config = dict(
    intermediate_size=576,
    positions='rope',
    rope_theta=25500.0,
    attn_scale=0.332,
    bias='none',
    tie_word_embeddings=False,
    parallel_block=True,
    init_out_by_depth=True,
    optimizer='adam_variant',
    doc_mask=True,
    max_steps=8240,
)
Each number is 128 + 32 x the weight over its row's rms, rounded and kept within 0 to 255. Layers, rows and columns count from 0. Numbers have three digits each. The size before them is the row's rms in percent of the matrix's.

# layer 6 attention output (transposed), 224x224, rms 0.0825, rows 88-112, columns 0-55
087:172089060156075158157104155170130116142152114151181112070100136110095141151130083107099117099204126129101123135107151086099177127064118135061077139159174159095082134136
094:157139201130137116147115144138093130186110110157180113077121096114104166093089094118133141111108139122116060165110118124175103135118085160141199158162158101130143066139
097:211144111120163114100156109129115086137100145145119196054138177145154131085151131139182134149148092128167151173158117124137147126129104120141158093168133119125189156132
081:084180132161162159122122093148149170146088148130070137066139134092165087097129116098098136152109069091153091112139091156201150105164078104112127176171092154176137156131
102:160082086119112188081159115101114096064114146134084130144158114152151134109144180099116120123187132091147119124167175163076126138152150119074121131097100149124129119123
096:156108043124154170125059110124211157115165102130118179114174122125159118114123147064153137151097109045098159139188109180070129110127161156110174097052203161087156151120
087:140066115055096136180152104177173174164208085136124146094115178142157079161133110117142155127085134115101097153137081129052199085166107094114140159110111119141193162138
088:104139117145077175183119133130141179155140109125127188151143180117150150092133120128159163184150070090099128088141151224172108115168135186170159148144126137105136163110
113:131123095105059080153144154103102154146112090157055163158134175101142149099123112100130131115092154131140134089123059158146076140038135086145094144219112117135126130094
109:166157125116063089155127183098118173165133135134066131198123157112150111111120110085170130148096124133128124073114040145137116129071135137118101177194150129159075149105
119:133150109131096079158114156135116179172118107173059158188122146123166145101125081093118150170115156115161139087129077151162122116075149145113118158214149145129105122078
117:127168113133126093131135158137151176171149129144080112206127164107146117128107078098145193150122083117089149106097103114130152151085095131115103133188155168133118161091
087:131158109134112169160142125144119074135136172136203096113101102111154143128173184133087122162168115115162119115134141115173108118082186162171147089118151111152139131165
107:147133111122067108152103164091126173128083163144046137177140115120138149105137099119137144142110157101132152079118088139113105129072097119128115139216166124134088128091
115:091122132150144146093136077116109101095149150089216121047127129139099114121108164152133114083130117140131128147117207128104175136192125131143165103058096138131139136177
115:131174142119106108137138146122147196155150116134075128222141159115110141154102081076154128118093137134125141079103073123127104118083157133129085131210180141129121166094
097:139139157080144157066143078144142063108128121105174114112184128165105119185173178187135120109126084162100137148154167125087163116212113120114143106109106064135159109155
097:071113116109098127123092109097120109109116133118187191059139145126156187076123105161120128146123115135135112150118145145188194129156170154137132158127153099087061131192
083:099144130167138141191067144124132158097093153115154086205124126145080147114098139111108125117150058122102116119066130154156181090119131192129154163091125156126099154163
096:164091129116094081109101133116104158138111101145104161206131167082078186147107146091146116136109115117118147114134087161090116126096145127185115163201142042137121100110
077:104141157134059082096122167131109193123173153130072136176112160087137152076106090075113160112092131130182102101102116166213105143063147111137095179170155107142103115125
138:122131143159164165133100103117119099114118161104176163093154120144133151119146141156143105100134074107135136148122214138133187158189121151129183111052125127118136112174
111:149148132113108115156127140112168163150123088147068093185127155073151099112103098110183152171109125109131166087109117171104103129089144135106072125210142143124083145097
126:110098113130155157122135098101116091077140116106144165030134117155106104148142171167072096111132135139165140180159179115111159121188110108106151110067091099142156092182
118:155133124146182170076111097146137090116141184106133132108080140120079116130142177164092100119159108141124068155133177118160147129191150145120144144058163157119166123187
# layer 6 attention value, 224x224, rms 0.0886, rows 89-113, columns 0-55
081:165121115151151137133136160101106114150158145164171141163153135103178140145152091070125129141117130165123123089101147154115138138096139134105045193164071166154122150144
091:134135107137156136117127125157093138118085124157153058168175077097092133182146070069141176097118136080140169120182121169117088201152153139112118142138122106124141119105
076:150177118165115149147131179088096095174127141124120087190128164133076102164123083131105120153115094148117153150150128116134114142077114127096210143082149087087097101177
084:126130102136128107112136089184133117154159093072124099064209104129090093151080148162158130136132132085115168191088096144108098126129159148139088123135155108100125086141
082:172150114091169113095147155117127138175121126142170094120097137125037105148118101129077164117159131161156082134020120158139128183143141070105138121106097058118136130097
090:081156136152121150150136157099107156117159166197101157152088106122146226087057127109085153099109124152124101127164098136140130175103130121099124144141120120115124122126
084:078129130078106114092172148155187073167065137067143106125180124115087084119155166135126126113125138180154087116142141085119088161149170197128108132093156085153136099178
114:079151153133113131130063075226120149154163191168164092164144065177116114160130090092161186142143078116122091165101186067108168097178074162161147088114147098135135159153
132:073139147175149167125124118164088128118136049177125095170130138178136153122143096131117162126110144123131165122143147131155091147148129090144106101138117179049197101052
118:119100164120127140087168089100176158070114111135180088132081104127151126161134137180183168087115144109171066115078127095164089125125113078170105114118125124087189170129
115:131098132121060178126118163161120094174092157133109196138120100134114143108131147140181040141148173108155150070135128142149111102111111098145128121123152115150142133164
126:121168125097139110106110093142123126089134079150107125096165102155126111146105091154129117132117171097088151157182139153078182137187116132157124105114114096109086093158
126:120129134139185151109144062172106081172174060128191082090083173151163075146102137108146142109125077180141055161146130133137095171190156076108102113135120151132177124159
131:130132112058154126176156177124134108159075119114059174167108076126117184128159124136054119172126112081146128207171093140121080117105156115118110177155140075117086089106
120:125083101149074174139091168134096140127121175138110130121101113174171128114098120065167184129129148144140118118112180154169131104117152071138111108126120129167135028111
124:114122096137106126170124115141075116147112133167125147099098109085145119094134084119159111164154166111096055080119124150119122141089170154110098088075106176145134150102
117:129139145131122144083155113166125121134100118145153083115114095119149145163135143197072140131119124097125096121152149128115156127166096069172187118128152153094154120034
119:144157084090104116070171115116133115118164137105128146060203107122180123152121094111076133123091160215110131159182144056126083185157148143173118140144088158098132148100
124:158177084119117152144110104118145147171126120196127136178102125148160056124127086142145158129124165149138179067108105113170153060117118112092150067161146178123181165132
138:159130116124104136097138120103161111160124106103154148145178113199111149117124158160190118073105091100077141083112142129116102096145095086165145100134096137074123186118
112:113118090097138119131173096084133131100131123153135069052070169118106080170086097121133166165156166122138125100164074114124101127111154092155022158150159126115138115097
121:100060130140091134133128143160045117159147190111124180117116152182084166152158120105101154098160172107148123094148127118177131120118133185177151135127096133113183108142
127:150111162152174105157109114146152145161062143128172070179118158073116123138107111122199173130113082152086075161100119152086066165134109127196122111114113137123082190064
120:103135184098122133148165167111128090108101096105102080058206119170199100087184110094182101149144115129121213100150093143086148149129049089135137077083085100129117138072
115:140126097116150108108144097124071082155111159110118166127129176056169162105083074150095146099118101163102153092119172130102167178149140154100166104117113100132099143188
# layer 6 attention query, 224x224, rms 0.0942, rows 96-127, columns 0-55
049:046150113169104099046092116091111119118147129141138175137075075136190169125124114163159148070098203185150107154126188136070141116156159160133157206055121136163132092147
048:066160153100126095139093156126126152131138084150184109100095111118134135171063076142084079059117091136124082123098158130103153124187159126148135108112122131146112103131
052:091111167133127141096137141162138144113159140141134113123153139114122125125136128095153075195140141123144089137125142137143204102148125119141100129140118167121162160106
052:130124092073079182133157102124173071087147100155150126096142100164097153158200132173133177193133127112137160119090117120119140107163118129134159225127130142088124099100
044:196086094105129141165152185108113074141097087081127107175171156122100087108093095122098093165123103157096181147166090116137095165155154099111102145122081146111114159113
043:115103127153116151104131078117104084141129081088144093063111113102153165107114103141084179115136164129157125092061196088114141144148171122160140171100158150096156087199
053:085106127184149162141125103148062112181089123100171141116129123115135154163147152186129162155121166155121199162146133084154109107143175110116124131118102120132113118139
056:134100153170117175130120081134178097143127112099096116092147112169134144129098134154133121122101180114144132077120137141097136141181167122105119166070135160106160147167
069:153117145138123111175123149200065162136149120135097141143111167117126130087189117136112169181120142177119167154121087099102101105160173118117134151192100094173116173119
055:148087191158183133100112133173109126151150086118161077106120150159138125166132131123132156094101072119144130114101156168176084120140109069145159054100090130120119124192
067:155112161128164150088109102114143094127177132099151074098144129132104167166136152109116109043078100073128079145157188175161144137160055121177161129094118094113194132166
060:135138141111149111176067134102172138139128174157049108190127089169062143080109091057108125111143108113128128117151112117083117135093095164110156110085142094191141147100
080:118206106097119106115140155153134089105089149156147151173095146104170150117196113164109084124143177116098069124099112105111162134150095156153167144136124161128088158093
072:122136080101102178163141164175157168075121139130099163145107199100154108089137134183116124143167069172173148161112053064103113118188142118113133113156115102150085134115
083:144096075133133165101121088128145138120160158141101081132133157050092141173082122146111130107110063161152146188105118085145166183124049124120177139070110067119105128094
082:083144068119071098158099110081120179163101123160048132155130105139114142134111088096136151170154143162145153084127118175086110104119112138101068105174207178123078130069
092:146175101155145125156175163136163144086110155114146140124116171146121080081157117150112112149173103133111166130136091059098095089128181078101094105171139108161129141149
092:135105150156134118097136159088183113151114080081106144136126096089106150112114149137119099117162163159158096128126098078114145137107118079115147149174073136141072169079
101:133149119118136135105126160143178071114093169145127082111122091165148094140141077114196132079111134121081126148134184154180079128120082127166126068123164111103099155094
110:138162163069105054080119165145182115089111141140152120138186115156125086182124128114201143128118108168085139192132151094117116201180091103117115121114153137109111171084
125:134160119152154187079196053094178142080139095178182122171176174169086081163102122183167132153093130162081157138092130064127123080155092116148129125128131184099150176125
130:110166102138147088123123147115067138123166152118121138144148134122099179110156105147068145120113136175140160175171160099110147139130107216088167138172125046143068125153
126:090174134098177117107148113160130127117190120129165046142094151147152086178148158110137167114144087139152171117137150153118146129151096113097120097149091114124184103102
133:127121171135139152101096105139164153085122094134147127107125116155134100162139158131102121143141126147148159150102108140119172119164075135148139163089132132117135092140
121:111152150101099114149132146142125102123095040123100183227143142123105197156112138198099076126151114110145167169152103147117115154089106123153149172145129137084156126076
124:108158120143153076143150087114117140146141102141110088122098155072115116109032069123131081088105153123126088120099101107099157138162149183118090096118121115150094174135
123:094132075171134142125130101204144151146195167122134180095124143172065114132135128132185126156164154135106098104120185032140131080188116119100130125164172152124207137101
125:067125136177107134111087146156054126159145170105123200121136169121133109062188143109150123121149145172118208099104102178151181122113134124078174113103089156145169168111
123:193123116141126120131109136091153189160111111144080196168118164126133143101124157091179105113124115125135091098080100136127094076141124183087133111158184134161113150181
124:119068190170136092129084121130111117148131126118177097165061173112136114109111140083138182102095122180109104151080093116096024137151136159179149132177109149119185118118
123:139161158159171146161132106183151124148089155126151077176094132143100193134168161127169106090138074077092082161120122128086156116156092145167183107101118111121148187164
124:155121105140081087169137139118141118127105082113126086125180140133173134139125132104227127168115125100072131100149130160071114135102070111143143076127059063108070102079
# layer 6 attention key, 224x224, rms 0.0936, rows 96-127, columns 0-55
050:176138086149095099179197068155129123131066123142119069121137136121132121135168147151105109216184088064109147081068048109100112119126169117129131115143119137104106159059
043:154094119146140204098153136130135092138128148063077149152135133117149136096171173108212186182116136109134165158175114124185134162081092078108118150165156134141146141142
050:158163091117107079161141104092076094157095122109112122135104129143148153137138135147076158082114129108100141107122134104092062148104143131130171119125131100113081087133
047:121154139177142089104131120129115202172123134103094129147076149092153132103121091071188108057114161123144109125126106158133117186104162142112095085085115137153126181158
046:117177139165102039163142078197105141118120169195131083076120131142171142145195172168153154114162154091163085132123115093080105060108117162123158092138135073180106123144
053:167156077158071028164148105153140140135118121187103091147148115142166132141168140184165123164140151122101175130155043119079077102119171134066110150153076139168084172059
048:216159093126065006146169134167144152083087091131091067125133166141173121105123118162115118139142110115133130147132063100081070092136130146109118148164095131139107145101
046:140162145128120093091148173126066183138156119143162148109117144116145194124127090099131190120090172159112165133127104089130117156055164150140125148158105141122079139104
058:133161096151064116155195076143164135131068119151122141129157134116186127105096121188116124131188156095172147150109090106080166099125181139107104173152121165123075104114
048:158143106064102165164149164108121180144130119115113154102100141102117127135112112110155142149144112122138116137157108115177142126145111121111089121240170119146150183112
056:108097123120144141106142149105096117143130131138168161091098119092118105192148119102142135154133110150103109103094166143241145159104094118122106092123159146109114122105
056:120141085127145154116114130121114082133172143176133103133144133112081172141137132134117109087096125120104097173160186105126123122134060155157175121047122091103187117128
062:117155167142096048087153106127088078128082093162161123155126088140165166121180108153134142123113188078084037124132194165159142106136115153151137165119109144109118113092
068:115196110117103110134167130175123097125092124162120166145145195089125166112180107190124125147144189120123061112088108075091181134157144133135158146157123119144060148102
097:156084143110158178100119117148159103112148159114155112123106159111129119141127142150101096073115082128133139208102120073169165178128058121157204131062072060127158148135
075:118146037168080094123128075121108152128131126164089095131145138054120151130088081174122167147135101166154177186116100110083143141139111143110123146127128086113062100034
087:132166100152119124167163123168099164077111158152176154121139212154148075091171128161132139182139097120119179125116117096088094094150194129124093122147163104168167102182
094:123138137165162131108161176087170093130119109070137121106140136096096105099115139141117100120159128163155112105163094044103119121125133065114134131191081114152089147131
090:134139096144142181121131148117166100142110145122107081107077083152166109119127067119141124074124149094120129117100155186187096089104094129174128072142145132115103136108
119:135172147087093068095112157156186078088098152156152101146196122171119084162128109111209144131122110172073138198140162096129111184152085130130117095124155115115101178081
141:138139127144144172079200057104205148088133090185184122175165168154098076165092127177189126147110122145082145118080110073131117085143102096153115125122137199101156169112
138:124171102152140106114149131089086126112179133137136141155169155128088157117143107166088143127091132189121176173142163086106132128148099210109167139174123061130072141153
142:089173134096183128116154117155128123116178127129164045153097155153147074162155168107129171115136082131149165127140164151121151137155093121100121092146078113123175111105
146:119133154126133150117105110143162156088133089134134109115127122161143107167148150120097137148149127146153174143103103144122176124163074134141143161105129119120131089124
145:112150149106102108147137137135118093118088044122107186231157152117102201155119128197101075125145115115136163168152106145108115155096119119145156185141125141082161114088
139:104157133149150075140145074114114133143136100143116095124097157062115121115039073124114079081107140137125091124100106107091148142173142179123098110111117115139105170140
142:091136075173141136124139104206154150139203163118139180092126129168058107136140123131201119152159150130107093105114191044129132089190117113103126133165167148116207130099
143:067125129169108130126093137170055126163142167111121178125136167132135123060194133108157128134149139164116210106112101163151183122107131125076183104101094150143180176095
136:186123102151124103134122128098147179167106120154074198165119154113121147096120153101178105117116113135133081092092099122116084076134144180090122119160196126164101146184
132:108079183181137067133092110111101116142116124126175087165079177111138112099104138099128185114097126181111105147096091102089019137147157162177143149177106156132179122108
128:133162171155153141148125106175146131161081149122151069169092133146103183144166162126180109088136073075094070163118127124085152118158082144175186110104116113119152188152
147:146121106150088090164139133118136105115096083111139100111200138126166133146132139108225118165120113093064123096160130164071103144109078113154143079113056058110070096092